Part of a small language model's weights.
Size: width 96, 3 heads of 32, 2.05M parameters.
Architecture: rotary positions, no biases in attention or MLP, untied embeddings.
Training: a variant of Muon for these matrices, 137M tokens, 4175 steps.
Each number is 128 + 24 x the weight over the matrix's rms, rounded and kept within 0 to 255. Layers, rows and columns count from 0. Numbers have three digits each.

# layer 4 attention value, 96x96, rms 0.15, rows 57-95, columns 48-95
101132142151116125136128100134145112128145103111147139116140137143120130142132128113132071171123127126129095118072112113116152167087108120165137
108122098133094105121155075110110112151141132130133127119129100137113133136184126153128121163107148134126104156147150136156054094113146160121130
114138138129151159099122119120108097118167119165123127118185098099114157133108118110183182145116090094149105139125119114120161109092138091155123
116117123141100098069113094119109136104087122163120095134129115133143140122110140139148123164110158144142163138149139116138144118117164119130146
103108154137118052114116141157140141070122104148117084136133104146117087142124165152115157105110139110166084122172152129151147159137156132138145
131180127149102151111097118123107088134128124123110133125139123115185153127110148127143113139122161115137100165121128104134114139118127164129122
126120124128178125114122145115144167151156129126092144135131107135147120147154111128092138131130144098125135097107104114159119147106153094160140
124111137090135070132132103094127118163102103103132129100121117081168161121126128137065150139173148124172133100114119124172134130152117077095160
159087090117116116099139150098155099138121101070116127197088131134149110168163136134115143151137139147126168155141101102130115169079117154123132
130091117140102116116114102104133118123192149135102193101169085112115140090094181143112140143135156121123119096112155094104115144156103095144112
132144150147145104092090092167152114118134127112108150111141141099108117114067154110151131143129153115133083110096149125109121147159166133121093
093117120148102102149129163176153106126117142130109121128066092125119151120148104103166122110084145104082101148152113154127109115099140152163078
171095139158144159135134143155103106106113092135116114134126162141124111120120139152153119139062157160161102213117119193148161127118128107120159
140137106094104144129144101143131136182115094127132129100131107124088162153129149110153127117165126149089136116098154127117149120126112141153159
148127101154114152155152128132117102169112162129132104085122144115143100133110124117134176134144144126115085116156111129137115120147117147184109
170137119104140081140131125141139131143108094152116126143121149137118115181125102138128123130135147142133085166153125182095137100133174111114124
085142151110103157075094101147095128088110160154091110099136102137118199153126104138140156128149096139164181113072161160099144119099112113140173
155088145118184099168092130149080115148105117131118083193144191128111132128165124142108126152123131116158098159125099144163142148118127031062132
130121096145181115148133126115147111127138101094147126138127104133133121109174158122113102141140157131126138067085125122094090159165061109115150
159072126126135104155093156142124145156151081104163098164145165171088087142169158161082119095115115123187134139068114158154110132172121098071148
121132055125142107116168113118158136144145138114144063160173181138121095127131189128109142075174151096144160167102107171094141155155092135147120
124166129091146164111164104136103089144138124158147127153136115154149070100117148094106118110131133127115172141102118105135139153115081087092101
184131113106145157124110141079155118146101121122123132182137141131110168184156112120145174125117146102144162100093126113114141128136119129169101
170154138120168080109149140116136121130090087099124125130127166106155106095159094124117163095130104093127133130095109100126138118090097165118122
116130131094125133135066082135107147120117153143068065150086195109133107141120174145147110124102096100156127126118173142151153136105120121126120
173122155135102085139131117113130127121144183164096119122080140160163057150124118104142111100149116167156097103126132132177118120147137128119151
123154147178117119093147136133107080081101109132151146119128127074167114143165186155159133111121141107095086086091153158129099117159089144156130
153140139085095114108092104114133141142140113115154127128175145147154094166106094119125130097160134130153089107123069118139103124128097120109196
141109116163168094139115124160092122113132162134108113096089098113099110154119159144119137106110151127165131128108171153158133159143131086173133
132144106139099121135145153146143148115131106138148117155156129143097135104138086168125123072125110117143138207104097139146183132123155128104097
167144155118154102110092137133118088108120172150165117139094089111116150102098145067144115153121118139098126102129184127139104139145111108093157
120109118137150127170147138136107132141111125074119113133131133120135073122129105126108151137125134087131137166134125123126126125107151116161116
132129136149146098092124109068091133139109099103118114123093153129141151119159160116122122155154152146118135116106124095118135167113096121134169
134122099163108142108092112134139120109146184137098107109141126167109109140129132117152101101172139141132173131145167192139096117159106133129075
119111097134118087156137123150131106142096153183144120183119134131126108203118137115097128126127129133128090128162113132083139119151089130114121
079096128143159152117132126074152106095124119136096126110141161170122122102181145153087125150174166071138126133136128137124129124151151108149165
167105133137147134103170111109148118113106130071124159078157107133133154133188097128093150179114155162078144117132113108105115112153152131136113
106118111138060138097095132126127118106193117106138125115131117179104121145114105132171125092133111114096108151138134119159091120129130165166136
136163143123143140154050160112133127105152124135132096117112122102127127144135133159084130145169116160156100144082082152072099135124121119158105